{
  "n_layer": 25,
  "norm_place": "pre",
  "positions": "learned",
  "tie_embeddings": true,
  "parallel_block": false,
  "lr_mult_qkv": 0.4,
  "lr_head": 0.00987,
  "warmup_steps": 200,
  "batch_tokens": 32768,
  "seq_len": 2048
}
Each number is 128 + 24 x the weight over its row's rms, rounded and kept within 0 to 255. Layers, rows and columns count from 0. Numbers have three digits each. The size before them is the row's rms in percent of the matrix's.

# layer 22 MLP down (transposed), 768x192, rms 0.299, rows 86-226, columns 48-95
084:100140149109148148087131141095158144120150101121135115138090104104119141080122119118091128097174100135117121108093113136116117081114138103085140
104:138147110140140115151103075130158128130117131106140166145126125144106151104126098116141149152127111143164151090141141170088121129117151112126127
114:130103143099136116136088135128126131123118113095130137140151143160139112144164141142108107153125146128144150134099127111124116158226109131138092
086:108139123102128121110134149172180174124115136155108130126143104121132125111142137157106157123105149145106135081134103142102127118090116085163102
085:107101153149148116136111155132158148124092135105154142128142149120099116097089107155106118100107130153137164128138146125097154142104112144129174
091:141155101158138129127125137115115110124137122128119092111107148103113163082148116116132111121115143139101158111130108142116143150126094127129118
090:145138117119116118129107133128116065122132105129099123137119143130123139117137113169111130116130088123101116115148110117114161162093163171104133
109:100160113134147086166132092112171090141126141119103117161128098174137109085095109115122159143096105148182097134091151123146088132133055160123158
090:153115104120136093147150119162155133142153160151145121118126135135159130128164138095116087156104121155153155134143149118140148093097095136104142
096:131105138116107119172156128131145129136123115153133104134128125127116147098133136171079112152130162144103113134110120124140102113178131140113136
110:149127190088095131158114107101130102132132130116117135153117092134127098132155157106125157123146141136097104126153122141143110139145105090117131
107:132154115127108136110097135148133124167114109144145144131134119095085144085110132130129114097124096128163159171139153149128127073124142145149106
090:116088130165134133156151149167109111157108140093138144141140101111116108160108117135118118104110115149084115089110105118115137133175106177100152
101:065134139136114131173141104111133080127158096097153154134113123114132104136154148134159112124109163113118153128171126150148108129102156131150137
089:128113091128134132122114159128136156127132112143099117109126086102148127162117094157176152188111137127197145095131154105154125116135119112137122
100:106137166148145134112109123109116135084124139130132125131147130114100091080103113175109124176109124112125105083145130161134107088138151108140136
096:173139176134119138133118130119146090156062117100140147205129126155108115092131166135127155128114123121111131137162124157151110122177135168139126
107:132120112123148104118105092125099129114152144148126108116105144137117105143173128140110124139168140151130152104177131145119145151107087134103137
101:143088143135147076118136118111127190130127126142113128140147103140110125162155113154145083144140105136108133134130102101122130115132139153152126
102:150156155093123143138118131145137162103109164112159119142144104117152152187127146132131142132124125122131117130104159119149149172113164161148091
091:144155141127169074119147145134117127132134104105109139154149124159146100125124081155119130058150126102072118125164146116148120110090127156148126
109:105143119081108152105133118106118129121133093127134136135138143171110170112157126134142121087148145122143121163109143124047111153116150164129105
091:088124129147152150104140130124065156093127126138168136084140126150113130084127114143129148145134133101147168105147139190132133186138115165131122
101:145110113102095137131113117144139171122105149136092123095107125119132149151104109068101131117134095135126144169115132122087112144114149132143162
103:140086138130145137139097144098176138149086132128071126173144114167143149121129166161154137122103192154135147135131122116138152095147105128142101
111:144098121137130096135112091124109087157122132146126174153172119130121153108119136119135116125127125175101095141165111090156110105168133120133116
085:095116124108107117116120156113117137142145159142136129106092131174156114147136149146136148114154146137098143121116148140137174165113173113122118
103:150111105090138151092112131164089137117106161141105099083143180149113175148150116097121119107081120143142129119132090150128139144125138085145134
098:144167107108188132090114133133129104102152124186120135158144121106132141146157104136103152091154140144137128119121128102123135134140134111154146
110:133153111128140169143144144152103121121109136169117125112160147143126119114113132120140114120100137134137121103105129147088125116164155154095126
094:152139092129092114144137139129141132161135172102104091127131107176111088132148117118123158157121085089154149150108153117152122163125098159141115
089:100112162074128100111100128155114155076140141162117112101131128124141139125123124106123126100157150168096129088121101121144148121120113148095136
096:102128136133094112119152116119164161090127107135149133145130155131129082120129111111135105121170117102131130122145132124173102147147150114131095
081:121098135118119159137112141135132127127106119058106175129091125104146134158169105132152111112113138132140082106169138117108152156140116127142146
085:128137119108099142098131092135116109128130161167135132101128143126120079142158104146148138127116079120141140135128099142138125155154108161149129
099:109083125140097125106158139155101136121114102150107105132124133138110125103157120109091119134092082106071135149125141146117098126108116123138146
097:086175162108119132138103144111133099121123126074091149073155131127116123160132100131130134139125113151093120101100140110135150116126093137122129
104:103129142131128128158144135155088094133095139117125119114157157108126153141116113122171131145102108110080150151130081136152119145137125131199116
104:087127110081133099121129131098104124143118149172112144163088116143100132139120122118168106113147176118151112149134156106133095116187065145109100
091:110143137123123114138132102136152109093118113124102168130175111192097100136103118097178069111111131138099141160093118144072127127116100106094106
090:114153120117095148157153107127147148092147128110162138170132124111155146150121131077145131166159095087164074173146121127162127123145141097151116
093:116087139112127122172091142153177139120094142159145095191182162133107138088108162141096145144116155163109175131161145125117133116118127144109155
090:113112115134089147128121112148148159158095090104086134123101093110136107161167113152173138095107118102118126158090123160134146108121130138138117
102:133121116111109117156134152085124083109108103128093132129132128133093189137082113116149111108077077131132101130139129132117131195161131147117151
104:122134111118143143138129137098138059170147136088178147149167124170142104097134139102131110089098115120143157134129141113150122129151105164090099
107:109108114128147106128119113122160096127153132119137148128131082107109135094120170119134106121104139185111107090095151102106121141159189100131093
099:128130146120184127137112142126163130196162140175127111150171107103115110155107130098111099126143144135143152091110085139152182112092109108090085
094:089150126112137180137121159135102151100099106101124146131124163141122148089144114091137144118149152117118138095120122098113149109115136157107072
096:083148134115166097116148176153106127115135129139154153140129159093103162138157104125095127121151186134115166101124127139107075107125151102126131
099:105102125129170134137122110102121155093107135101148132096144083110124141125125126163134129142115137149169149117122102104099147111143111121094117
103:163134150098124095120142133160133106133121168089095156122126122177126098117117108159125104132132131139113117095155115120139126108153105147123105
109:137135132123129078142141128082110108127139157147120121114118113158108115118108164145114122161159122123135138144138110148101100139156155112206102
103:163134156135121151112113126101145117136132142113134124174100151121131126150161088145131165104108133148184130147123125125162146151131122136133111
097:133122106133176104133122102115115134138081185096141137131119119145146124101119155147111125118132131124090169143089105160194157121133163122109127
103:111150147103108120092159111122179138155119117138137084145109109133109140122095102138118150097131077161136124155084144124136102114116076172144153
088:145124140066078091114128139116119181143120123143174092128153122117148114126131094103117143108130123146143128179130137108153087148125145139136102
102:151097141176120110160157170117087136120113120172150063116109136094159173134136079128126127145126144145157147115166091122099182133142131138135135
095:188086163117132129157116149126096119081122103149135115117171127133114141124182172123135118152130121153106151097138173113124163133154121158120155
112:127142103166080134172118105132110088155141126115115123122142143075123131151123117118118144086116145119136156127105142166111122144190142169164145
108:152132137135185136084168118171149124150124140132124157125163118118165172114115147128099121128118136077117140124129158160072108133153170125092110
105:145141130157188119116120106165153139155113041120152135127135082119136137111149134092129133132102117115109170092142120111105116138104110179151125
104:118116126129142130098116100077142152156154220110134127128137134097130117168113116132174159133116108119155130156168120104124143076081114101102112
098:149109100089142130166123114158157116084101155135136122096136135121101138159120126079135133112120137120124110089106110128092168106156096118115130
112:080169105090126191132139107145103126135111112108118160129102136104061126161129152139114147105135131176129123119135135157135129108186174143124127
093:120153140103093146115160147107122071119130146110123158106136150109104145099106154125113120164102128108133103081120114139101082120176098111133137
086:133125081109150121132154099105158110119162168097125111153121162141158118158148117140123152100113115143090144157121104134132132128172188180117132
107:109119116117133112108102152179151123111128163106110116129126159119109147117147165143139089126124120111151132133185150158116169150122075136120140
078:151125126123113117125135113124164151102117130130129174121123137151132125120089121107096111110073115140110143107128130136137147122087157163132154
106:132164137166102126112146115117108133160112127124116091130144116128125122162159130156144123155118130118081148159157141142128136094142161135134114
108:131132097114135145117191088114168138188101146131121134082130125120150112140108128149126124141080105159109128119115100110100141144150135154132157
099:122139124071116108129122086145155118120105083147159086150131125115117132127103146121164157143113062120097131129144129212139129165113123143114106
096:161134124132144101103120141136150116133122151124100143137111111114119157131088163118100171103134094112070124152155151121108158118135115162118115
087:146121133110153128105098112083118129132132128153136137144102138158158119116102125164134083139123104097114122119117157120086101087123123115076135
114:116126104143119109087108111136095126107125112112143155147105148153153138130117160127096142115089095117115140111156094136140141149109096103117093
101:098090127100101167108140135156137128165125138162148156130166172099105152157144147127132172114113096124103138115130105094100146148179130143113091
109:105096158159120153143075126132120124141125134129111179114109122122105160100140132108100153123111125134123122133146148129154144143100129125055132
090:173106155129099095118142129120083109108167175106145127131136079135100140111142144116133132107146134149139139143151110125164139112132077109142122
093:128139106143125133149088119134087083131133152102145176117130120107105110110112138131068110136142134124130067113138156113134143152151130132144102
091:107108125135129104124131111153125161111114125088118123150143124096065155130142168166161106138129099114117136142145118111128145077112120145172132
107:148097135116128134104124127182086088128130085104111131149116120115120126091123154149144151162123130104131133132183103078113129133145111116145143
087:120154113118085133128059127159116125145125144104143119154162131112150157107157164147091125138128139112112105158176125093139141130105132151120132
091:144145138154172057144110119100137146140164140125140137144132125140141078152115118127124106131142118133130118114079125123142112131126127158095093
104:100084129103158149148099125120119119131143136153145105123114168107101096129135146131138109101175144102139065132182147158112098143125143116106124
101:143208142125130143143115140141138143152108088147123117146104152110101151124109139162122124135161154135161165173154147130117143136118132161114110
102:146141156128139114115102144103126152147129123140070139102097173111119112136112088129138096155128124132175119105144144092137158167105080156118130
102:121155138084123123130112157098150120125099135147092126120113134137104150143155136116163114129134100107141171123156106153150105120113124112115141
101:125129127112178149133151154110140131108105137122142123147155099125132156160129152175159130109103125159149100143130113098110114078132180125124121
092:092167158122167126122104112152115140131135118144135171116115121155150123132130143158152141110144120114157156069131106149117110128088108127103125
112:166112074158117158121150153102118164108132102133065088137163118103120105111126131133129139125135124112134135149123120117099118152185125125105136
092:148139106135146105120163124150111149139122144091131140123125117107141110172143119149172118105074080136151160146121109130120152152147122109120124
076:140148140112122133130110141159161135134116144137125179103167105049170151122148185097144158136128152080101138155127148120119100102121156133116090
105:147123104152143125106123110122140175121133144138092141124099155094141137144127126139137106123125093145146090118111131140103112109122158102101181
110:145067119152113132158146105131094170115122148099183103157162125115106108124163091128138118148162110114124124138136148153116108138108136151126129
092:128139098142160115117091082110129127159100127111174149137137100183138112144108140138122132148093147113156087132171135159108126116094124134074127
106:152129094146122104152139149156136131102126178099161116131118124126141147168057106143130109153137153117134103114098107081124144105177148125106142
094:118133103131121117115128101102134141134160118142109076159125171125146113092113139144106070140118143097087128128148124117130117124142120140104158
100:144154166122126173143098154095144114147126129114114113100155146083074141105130132136112122116158109161101124139145121172130148180138145148157131
098:145157116145081111164123118140146089152124118150104112143123173135115129129133123112106110130126087131151145164084069115145148124132133130160132
102:144127127140138095088115121163135170155153152130130111107162122119193120111170150152115141133132134126118096177150113122110118115106110084134117
079:144109179150133130126146122146152113098092090131110143120121119109093142102117117139153127177167142113154124147129156124124112132115143105112091
095:121104092133127085123155121120150133109163107141086089167131111118125129116112138129123173148122099099129083104127138119133118105148078183134144
115:140108144085147155141128122137100136094114143095108154151078117135110183125087129117151096142151084140111134106149182117108122137047080174127117
100:204091088105093158150157089126142139111126160118121139157115134158080170124079105142145121135125142145128106105127143127095160071072154138170119
110:112132146122172115128153124104160103127102093083151121136131145089118147128164148117101150129122164153118172128102138130139142132127145100149125
093:134154124137129096096125121128139129132132155156123140128130126148109122132072113112144171149111163170127123146136101140129132117150127165094113
091:137117162119158135115121090108141126117081169135104141126141099119148169128101125113144085099132182133142146159102157133115133137127150129080127
108:144117128162121112123158117140146089118119165123138128123145094138141105153164108073157130146148106106163109087114141096136171151129118125145116
107:121097132123114115107109140110140162123145114138119102143122122150088107156153165125092098144100118121138155105127131104159167103152119127115119
096:107113118151117103124133148135155100144150118112141111160135144081114115160146100094098148081122122104078196071086139192104135140128155131149110
114:131155101134158086117106158116137138164138106091123131128129125134145124140127130055108117138099123092112177078129105120140166142143135105180136
100:160147159096172130106091129150124112132109163058163091143079150167122081145108106142145138142114157159170147140116171120146117137126127112116117
099:118085109138132145118123096117135126133125145154155107092097120164136150107173153123123104164112144136139149185141122111162165103127112163110161
096:133140141114129071166156118119126128144145167103133157106139116103122119129101132149153123104127131139119084095114135154142133076141108138159138
098:094111129178160152120113125141134118109115143128135118130120160127124120101164150157134144108151080150162136116120145159098089115166100119130127
099:095150151127134176067133149133115148150127124104142113157143138142133130146130161135135078095138173133132138140157139120113108139124130100213114
084:131132098141119158085158149129148127128109091147127100131140085131092129130115164110098095139161126099146111134120157136161133142128111127123107
096:128130134153133170119113119119107135122167156136077167139146154155100124123098087117182140134125105144158130130156142141117187118066089090158134
089:124137149097135102132169111128138113146103105133116181137150124097113136141139165119123122142115104137182192119124129117116101155154125114106138
095:178094114183100110119129116158126152112167128162127112121140207129104176150103127126120146136107135127142121117109127140126135113149109154124151
100:151103131138122133158106110114114128105169210123145121151094136135144124126074095125141168139130085106117136153134132137092142146098153130109127
100:102154117103105138115092105136112117121109106135126147146125144132141151119085131140161114120160143140125120155174111116117093141128159148100138
108:096154120177132149116157148157093151108118101121136096120112147110113148148148087113138128130091110128156138147146124142088134128139164127104156
099:135148087132130126118120146114121090148163142150111157139115134141142127184135099161140143127154096167122141103170126137184117111091131122115125
099:126102112119101099145164152085129141121093103145169119137130124145100152128111132120134136184152104138133129111174141083147111200116131122112111
076:131098113146132197118112150084106170107140156103153159121121091091137107158133144119173163079151096115132197154107084108126113109149103139121108
089:139110117130139129062164097163118158094095136131124114116189101134148170125111150106102162053161114153091151106127140155128139145116136135150143
098:175121150070111147105137105172087147084137123116124123138144150169108135126070172129140143130158127177084141130146171108101133166116130152176163
100:122157135150148148158175124128131139141095141125052145151114131145112139142153135160119146124139079141126152104112140148091117112130084160117184
097:136134115153133168171137140113112136146110114162186166106177115083126116121123128117139120074140140077105090114122166160168122135128127084150111
099:140134150118127136137093122142139087087116118125187146152131127115159110100130104144162124097151155125086167092137174188116075125106127161111112
117:138129098187094140109169115134121124138082136135151123092134097136124096134077117155144120156126113167152138121139144125163120091137112184122104
109:134140149113123178116167152150149112094093060147097130136109148112139115149100117100118093080115120131110125124145121098162141126146116143102146
109:157098143124133084125139120112124162126136154122096127118121134145120116131143092129094159130135100104111126104097139120096144163167141103148119
120:115136122158154125132133151036123119162128111157117146129108152120106142115053121138129126152133173143188136134117119121118144126112123125130141
097:115110113098135131164115155116124109169138128147110101142159155146080142135123153155077155142136104133137128125139138100138115161055153119109097
111:117077116109130111158116168178140112099157144137131107084113177083157150122105112145115087195127107127145085140090121107087099091122080103129140
104:140118117152120097090125099113086146146132130127122143140110123158115104060133092093136135095132150118136141083135142154143126090126139110131077
102:097137082099102131162142134175129122134123111079140151122109180108099127138120131111150150128175123144196143147125165098079098108132146142139174
110:121137161121130132121116128159132172145142121151131044127108153112148157139154111122121135067132160100172113109122122141133167139121144114121149
108:119086170135130079122122157103131139116125118160132127123142160117079142130167140151133124136161128092112125156145120117154137115164128116143154
114:105109099109094088138094143129131104178147124163182129108146082125124119109128173122142150125133111109123141123100148143158145115178112111145125
# layer 22 MLP up, 768x192, rms 0.336, rows 87-227, columns 48-95
105:144147128114131114198133185125116112127076118165148125143113129127127144137117162121085139145155123159175134122141124145113095116130116091091110
112:127121153116097068164141108110111134119140117088171119139125088126133140101118119151149128128148130157126145097090138120120142129194132164126147
098:145201112125135110111116120132116117110111106117104121077117128128127160167148097108119137151120099130118121112163147108140098114142093125115115
104:098142167118126174123103101087126115139115087128105115088137107147125141121158161147148155130127140123132146154140111176146129135141134152170133
095:129158141120143148133094105129094145089112159136160098115099132129137146119123151145137146137176121102107142124157152150157109101126139097126110
109:085187107144123107134180127157115081117130139160153104076135049132106149127168155119124149116132145154136123113186085115115103119108106152142135
098:149116128141104117196133191100129147084154151134137171111122108120104122118117141163116163117110156138129104182088114104122112107100114143144143
103:099136184141128130106125101105155134123118114092156158127136123143096133140124123157104156114130106129147086090099153202115150152126157126120082
091:138128141107107149131188105131167123110080144144115144134147141125082120150125181081146140184146133128119170145124122106097129125141190145104171
102:157115138098136109113155123159122110144171137125124124140134145156076132122138099140144137143111100142090151166098141120114138133145102133094142
102:101114142150132131112157142105124097125120138129120118099154147127113149123110123123169166127152153133109116172072095116131123122139144115112111
096:131157154112126150160116112168143129140156098089156164122126121067132122151181156127135130129131135104140124134136136093183102153101145128151143
103:115141125099096136120136097120113132164132171137128096128129134081110168113132131151122099117147106145108145141128114127093078125103122123161116
095:170147131099120144182128183077094133121103169162131216122125083181112144143107139119112132119176111152133123150176122140138141152122138127152082
099:160147161171154151140153098095114091061083122170080105151128108128149100129113083135120103180157199104115150137097151146138095146084165157141100
100:133132149135102126105111127159151161149161127115108143147166119128106125118153079105115111079124115084089151088150075101155112140128123173128113
104:122136110138117137095127116114133094108122131148145131149143114130137099103131163104110141153105143180130139092116147136115111139132155148134100
099:128130145131144111124171151115115168129121119089125110128130119131139143079087132142124163080151153103096119102152113114119120152118171132100127
133:145153116110158143144122126091127105123101107089173109141143085106112121191122166111111122147106122099107125162125140128135145150109118127202110
088:124130131170138108153116160126127121128170142121117113129124098118170148163122156121142148155076102143104135140161156101112117140166146140138086
103:158137108075199105141164140157130117125156140133144192102165138117093112113109098147159123092099135121133162120088123099144169110119137152136130
102:168135121133112127146145098141142100139115167115079072119073154115131134114143095100128081133117118117094133130093110097128138113104147118162154
096:132104139122136138105182129135108113103130103172136129159170111156169092157103161126143109110133142139138138141110185131136130175150115152139109
103:142131136146120122170124109098129142116096115098120102114119098083117119096137131161121099163135196115089109084151138164122072131122119127103127
107:096137158134139094147116157123134097133137184137113092147129139163156137108104143165126134123149131132117121146096160092146137088158100107099144
093:103148135147132113145127097131094123087118113139109120157103174138092100113131130126087137169154155120109155113099122134103117131141116112133145
096:084137119105067101126133119164138132148104117106174118137138151101141096107103124162156098134164130126087119146101193130088146153121149157101105
097:108139126147183099145111151126168135091133105115127096134141148119156149131125117139101109099126134093129126114137176132124127118153153136123165
096:137134108144115129158182116163141108151080134148191117086117141158084131176113150100145159140132157086133134182137081151131115107130104130083125
098:091137135135125101170149084183067146110102159084145140124130117124134135138170151156131149097165136132120156101101123137159092104138145130082104
090:134156109117150111145131093114136119124140133143073134117143117108125123138132108127166135142130125137084114121121158142125125122096158070139100
094:153166126123131104134138123146071168097080122104150165162158135121138129122140133152152096175114112139101106113162098186147075131086121146111145
095:087111129122153142123107158125145076157097147140140078126128113150115137139102145124141139130179118134117122111153094122135097131123121134110114
097:110104144122100108126117135135133134143115085122152133136114118105127066102113090114122145152104141187127116173138106158199115112103118159137128
100:149117147162115121162120158114132147150134149136109180124151115124155095090127142124164109138174104109132146101104106150109108118149124127143143
097:097061141156159062126166173112088121103100104113168123149141137143097158136105134169141141086134133104079131180106110134098077138127148106115153
097:101145125098091160141161149133103123112106090116116130104144117096146085139156102122089111119157158149125133088109167141122115120094126100122135
108:132102139120099104105184131123134122133132105117135164175093140111128096150158097158128099096114171100159123160103123127139168132120148125149079
098:110130147123145129121127167109114137139144126157169139165109130111118153129149098180148151128166117109118149161134099116133117120141165097120155
103:148176138085141115140151135110032122136115138092158146136111119103143120130083141132166160145132090129114141104102104141131142125134128119148132
108:092093097090104136143146110120119139110107133094145122139163131145146143129153114180185151148075103128113144122140184158116119136107124110139103
088:099153158115132100132152121101124102138094110120122130133134127159134127077143148113115115114136116136184143137108172170132105144123162130135130
100:150143126112143116114146129108144107139172149114110124097141147069125124139154149158186101148100104120151134135092107100131137117124096146111152
102:155110164135112117122128144130116126142120138179125079092100086164119146134112117105152113126126113172110168147110142123146124141142162104120130
092:093122134097158117152173138107142150088145139148118132139116126130117097113159149159147122107102222130130122108107115105113118107191090105137116
105:136109172145144166111190152115112136101127112120140108107122099097126072141132112136140108118098100120099139144129136143162130104127096128135172
092:132133120187126115145105135103139151123138108135107116175107162144115110103144129142159101145147102125160123170128106103099113134128154185104103
097:119129122130090158091094058125145138177158120138116103122123139107133114132110138123149144133148129139166139124128122089117110121114096121159091
106:141141087115159152143166154068142118129176156118078112149101139116121159075121117121115119136143111151117170132109163146137141113119137099160116
101:105133118119087103166177093113131160148172114112160128128163130127098189116112161176110124156152152113097167124106149115152152133170119114106148
108:116110106138170106167156159137073135135149175115122098109113106134110166111111094120114129116110131127151120158146124142152079122124106164108154
099:137164123134164152142130108085152146116125110128106142117104107152121131112112148098163126089107118135067119163119139117169155148097135143100124
095:159124134117064094158151148117133145128131131139122101141127133106172147138137143146149127132111140110134158097109137140132151118147114149119122
105:109111111102124137164131132166107086138117114111151119098127143102136140138141133150126121162174138118095149094094146111098125104132136086135117
104:129141122158165160140173125099149101112125118152118132101122134086140133159152149151181096146105157104148104137121098150112099129092145107141165
103:143133140108147103059124124136140095084103149134150122157131134145124148130128137139112119167106122150138119176176160165142123132136124140129151
095:152154142095094084080106156101146097138140133121143138114117145104145169127078148113109120108121104130109134131146123143156116146107170100080154
101:156125149131111124125185106142103129159115134133147124115119115134193136128111122154136117171140116105114086152137095089149139107097133091089111
101:105076166108134135140115102125154145162117099142159127098093138106137162156157138126167152171085121104109141113140118148103100142148100104095145
096:150135113146153113144111157131139158052137119140128096125113151084119192123123121184167092147134128147118156160135135139154177146128073113095107
112:124123129098129098174167112120115161086071186141105159142138160108149137148124146136142125147159095122103102104110118110109166074140127109149097
095:136113152137126128154151136101089087082105114180153107101134133132150112148126158112131119130141137145150137096087097157176129108116118113140183
111:123145117054100078153171140098158114150121101149130106143157141148109117108173136134153138158146129136111112160141111149116138093126134128101109
105:159141130182139119181111109129151144117130152113162101151121091118128113105131106145147147167156083143130120139113111151125180131125095144161100
087:121118150090086129161121121090157121150147116107165113137120139144109150130145133114138141173139177133178122156174128109120171146097140134099107
097:118127109135111141137155125129162121146114150130084129136184146129110119109164121146146098158113119123127136109104094131141074127102135134141147
104:135118121110140164154134101110088115098151142104133069101159136111137093133140122094147163126150124157117121137134132133162104128195115098140112
097:138135142098122085148109119155143105109182127114109140167163083133144138106101159116081108109106161136088105125157125090141115112145137128108149
090:130112136107109168091101142115142167161117113170121170127144151120140124092145118089149144162100138125155109127148120131129146135147149152131140
105:127124101112127101126077145162138137145111113137132074116131150159124118114145115121152105174128162171120110137119134130154191087135121132155148
097:090146129093158119143085121139147094100118142114156088094135141126113084145168169159096188115147146124098148121100151120130142100116174142138166
103:095146125118107144146153147139128154061125133109113150114145099114144171100105151111124154096124121130104133141131111172145167114124153125084144
101:096108127105112131137141121141149189114136173132175155156083127088118124133127139126164118113101125109160190177154157099100187124159162114131140
094:147110175131121188128141133147111151108142098182094124142131129112134094118116122135170139144119098143103150115121159154117087136118146136116119
102:177105150109085120102099091107162122131159121162141105087121146134104089091093134136106083127138139140156145097127129144134109089145130139155093
096:102114104099142116138171158136122100090135119134129126145150149089158155131125123167158131102127170116172183095147131173187113190147159133145102
097:178133095121114105102127095105079121164141128153132163170104143132144068113180130130156107118149106164089115143123140167150172112101085141098133
096:119095129120099103113103107087096109103133154181122125122126115097153140129108179136147149141098148148173130138122158146134101124137143073134149
097:114111154172141113151123113120153102138111118146103141114097131074098143124116159159131139103154115126116148122165132149122145152112137119155141
096:152121123145102118141136125083161157141106160108146124155107155061162150092129110154140139103109110103180144135130122130146144139145169150144127
096:154092122154140096144106105131105156129136141124152147145140117090110156110089129177119148158121099104148157131133088134128089121153100125106126
103:151145078158129155108184129093102104128097133128102109152086134117076104109160136126139134135100132146133114093152120119125121072127137131148071
112:127112124153128087142137105096143109145123169135164131120149152068113142168161165131148128117140067157131117124125130142172116110135118095150146
096:152129116134116141176094131171156154160127128151123113130180134127154170110120165134153141150112110109144134171160122120151139110128145151066101
102:114153156122146162068136131108124125090129137123135128112143128103142154134138118079139130141100125142110122151100129110136102145128113063151103
100:110141118109128116105133113132129114099112142161110154114137147090122178121144061124122118119115129156132114143157169149142178154088149099131127
107:147133093115142104136154133131134119145131131123151108149173129126156073108117129111075151104105117083129181123123137132085147131101138104154111
105:184119106114099151152152147135094123137136158132139098149119127126153108132154109108138099128121095179193146155130129146118147165114144120146108
094:154156153158125129133084148085168126132092147111111179141087153141075134140113094126199137149128162134126186117114165135145087131120117128127104
092:155173176141105138115121123144152147135100155161139143113135148093120144130131142112086125112167123149160117163058129160111093106128061141081123
097:097137113126096142132136101099142114127091108126112143130124141103076123129108140151147130129087102173095150103152160125098093124148129107159131
095:079127119131153171146106128119084144126142159118149113126128168143130137084157143163138157123190101129141148159166109121136111157121136149156084
099:132175165125133158147103121106115146128137105112149118140134120156118154111107123155120141140134100142138119137105108153096132138114166145105162
099:101079121155129136093085111157120117150129093090076109129151170118145097089126129147140124121135132175143172126140146078132131136152090149126148
101:157151120106128177148126149119138128125130128111160126088116120120129112082130120150152179132144167080111150138131104123133117156117110145137154
103:084165129128112143162099134179090151089111164092131082144128121115139170117097117106119113121142088142136161136130100080119151137194157116102116
096:111107149114108114111115106123130179098101119117154143175112109165134139113113156151169132138124137121117169129124187113109080103115131149164074
102:149134120148159150153135117139113176151095144135116124169105133156112161116107119159141139117103135176122079116121137131069123142100122080158069
093:146135099095082126124167129149135053140127120166136087092159136088129143128120121127140093127162138142117145137123184111114112106132122115137156
095:164086187079090080143089129156141123182093138144149147100126100120148106157140115178144087160114144141139106140133155084114118140144166146117132
104:170084112115143140121073131146095130068131100129138116109104168115146102129111148156111141151134148117123130110134090110115154122113130154136107
091:151147100157130139138135147132067092158102145122117105125092131101164109140154157088131136121101113157135143152134139119118143164138117151119118
104:166160125155158148130117128121152138142114158132123121134154098096117131124115157126148156126149132091149128121131116106114140101157102107121145
096:096103140147120184146142114104192174110112135072130090133166126113147122130128143147142077091142099116096136138159094108079123136125111124126151
103:114083122144115114124148149123120130128175108134133107119128110133138134132149162168123158111112117116134129097127125130154109107111123132133097
104:132125116072128108143128148138189122161123142134163165168138171151122130142085129178127141099148150131132152123116122130110153096153134077137154
097:116126147111116136148123085139111150134126134122150150113116114105142136157109144138113146143154120163106134135181155142101176156132125103156110
097:127145137084130094176151129114126103098143152147128109151149125113128113131131177104148120116101135169097094155144103126159135127139142090082138
108:140112147150131087157140134133129103149078066124140143119176118114175122163110153094141141134119101155112140138157141088158144120167119172129148
102:147112113154160155132157115119169148179067122151103156092153103140153087119102106159149130148151099160114141134177131138120079135064107134147112
092:125156170165142162144114119127143091157101113149146130159084140142120127101130146100116098168112133151134147108082118141142107104085133108129150
100:125164135124128190091156096137159147144137105113159136097152123110082121120149128136134100120184141109133096134138093139144179125161191092135106
107:097168120155137105169111130115094111118123114171179113117108127092113141129155140124113121126136091136127104104133133125129130129163116114160088
096:076138163132137143146154115091104091098144118150147149104087139128134153109115110165143143146095158120148072115145151128115081107132128152181134
097:089106125143113089199099121113156154148181158110118116120145158130112143114141090121126112106097162118077153129153113124106171146097138092105169
095:123147120183159109148133159155114150159131137149114106106104096120141115122122178146147125157130123118134116117138135147133110167089121152150125
095:157156109144174116105107121116124174118123122114152086129132137134155123130179132148102087081172119111139173105174159120145144109147143089106127
094:160106126134151157156122128106124110135106129146149135143095083097116126135125176125138068109159130181099146141145119094118139162149169156164173
096:137099108130151073097151118124128167135120122141164159130136100156148123113127179130154135105096117173121116125126105099113142128106140142141171
098:137138122124151109129105138093138128097128138076135133100143127138113148110134094172115157128116141097153131119107177103153160106137103124142087
106:127147091134090140166136139111155144123088157121162087072110099130162133120147095104130122133163116140156119140091141171141142114124128111139109
101:107154110110104085137132140144101120107108118117116114131113120093119143145162186139132086189131120154153119105125127111129114162110158150128151
095:130146133127120132186091104159143096139126145126145131140146126137133150118165165091136129101128111153114100089138132149129149125156078142112102
092:134102136124108148117108127112117110149166210136140142124116182138102131127113133125166158151127126099132114161137090152144111147148104125132104
098:125151121125145123119105108118128119119117143138152143145123172146095093108119142148175140125096120141170136128134134164179088137146111116155134
100:125138163101138112136142118183130155127138093116061129083162099152130131143121135128161132131112129124151084147122114163126107121122138068110165
104:124137094137131105131166114147126169128116129101104058113119103101126093138140123133153146132082153128130150144126077114146123087128137131138149
101:154077106124134126107098131128117177148190125153116118077119088170137109167131130091120127116115136130143182091138112151083120106118104124103086
092:136137132149131158172145168113120127162102110110091103139094146084131147119110176165123117143112109153157112115130146114107178149136173124136108
108:130129117133196108162138133131104180162136126130125104110112079158139114154123125132138111109109136138167162134134148107139096091132096140094131
099:187117128091129134135091159077101101124146103082148141139149108147092098107185148104115148139150128097105169145133134133143145140143110105154150
106:071163119101144106169106096179133121117117111116122142146143099133090191110175104172147121113146116116138153086104120141137091120143146111125073
107:123141122120123109163098093106124122169119174106108082128123158099106109119138157132184107120161080139138105169116132117148128122098087108111123
099:118087099114120103131149136116144071117100152117113128144181103114124117166151106161146112130164120144125158128103158093136094165112101121095125
101:117121113116125136137177159095162150089096087157097149109128166123101141155112133139138115105150129117146125166106135090107162087111144093075128
105:139093129141189136103138121104090143103134141106145130126102115130107111126156155109119105154153167138115114132149132131096102142110066110110157
091:138165179133135131137142089071112165135121129145139094117183112117137098087135176097132102115116110121127123141102119118141157118148167142117125
115:129148140129110149112110120085063156088188115102122091137100137109144087145126159113171148128113131093104157084165112162097155124134124127070131
106:114111181178103107131111078100095114136117149179116119109142120104127130137141162129128116152191082131097129146143104146102115120112141095107116
101:138104120132132165125119121163145146126137131166079135109137103098142107143112067116111193106138138131112145168151117145161166153140180134109149
090:107142158137114135158155135130087126129098111159143106137086135164157131132161129158140123120144141107208105141142159140142105125141132119101135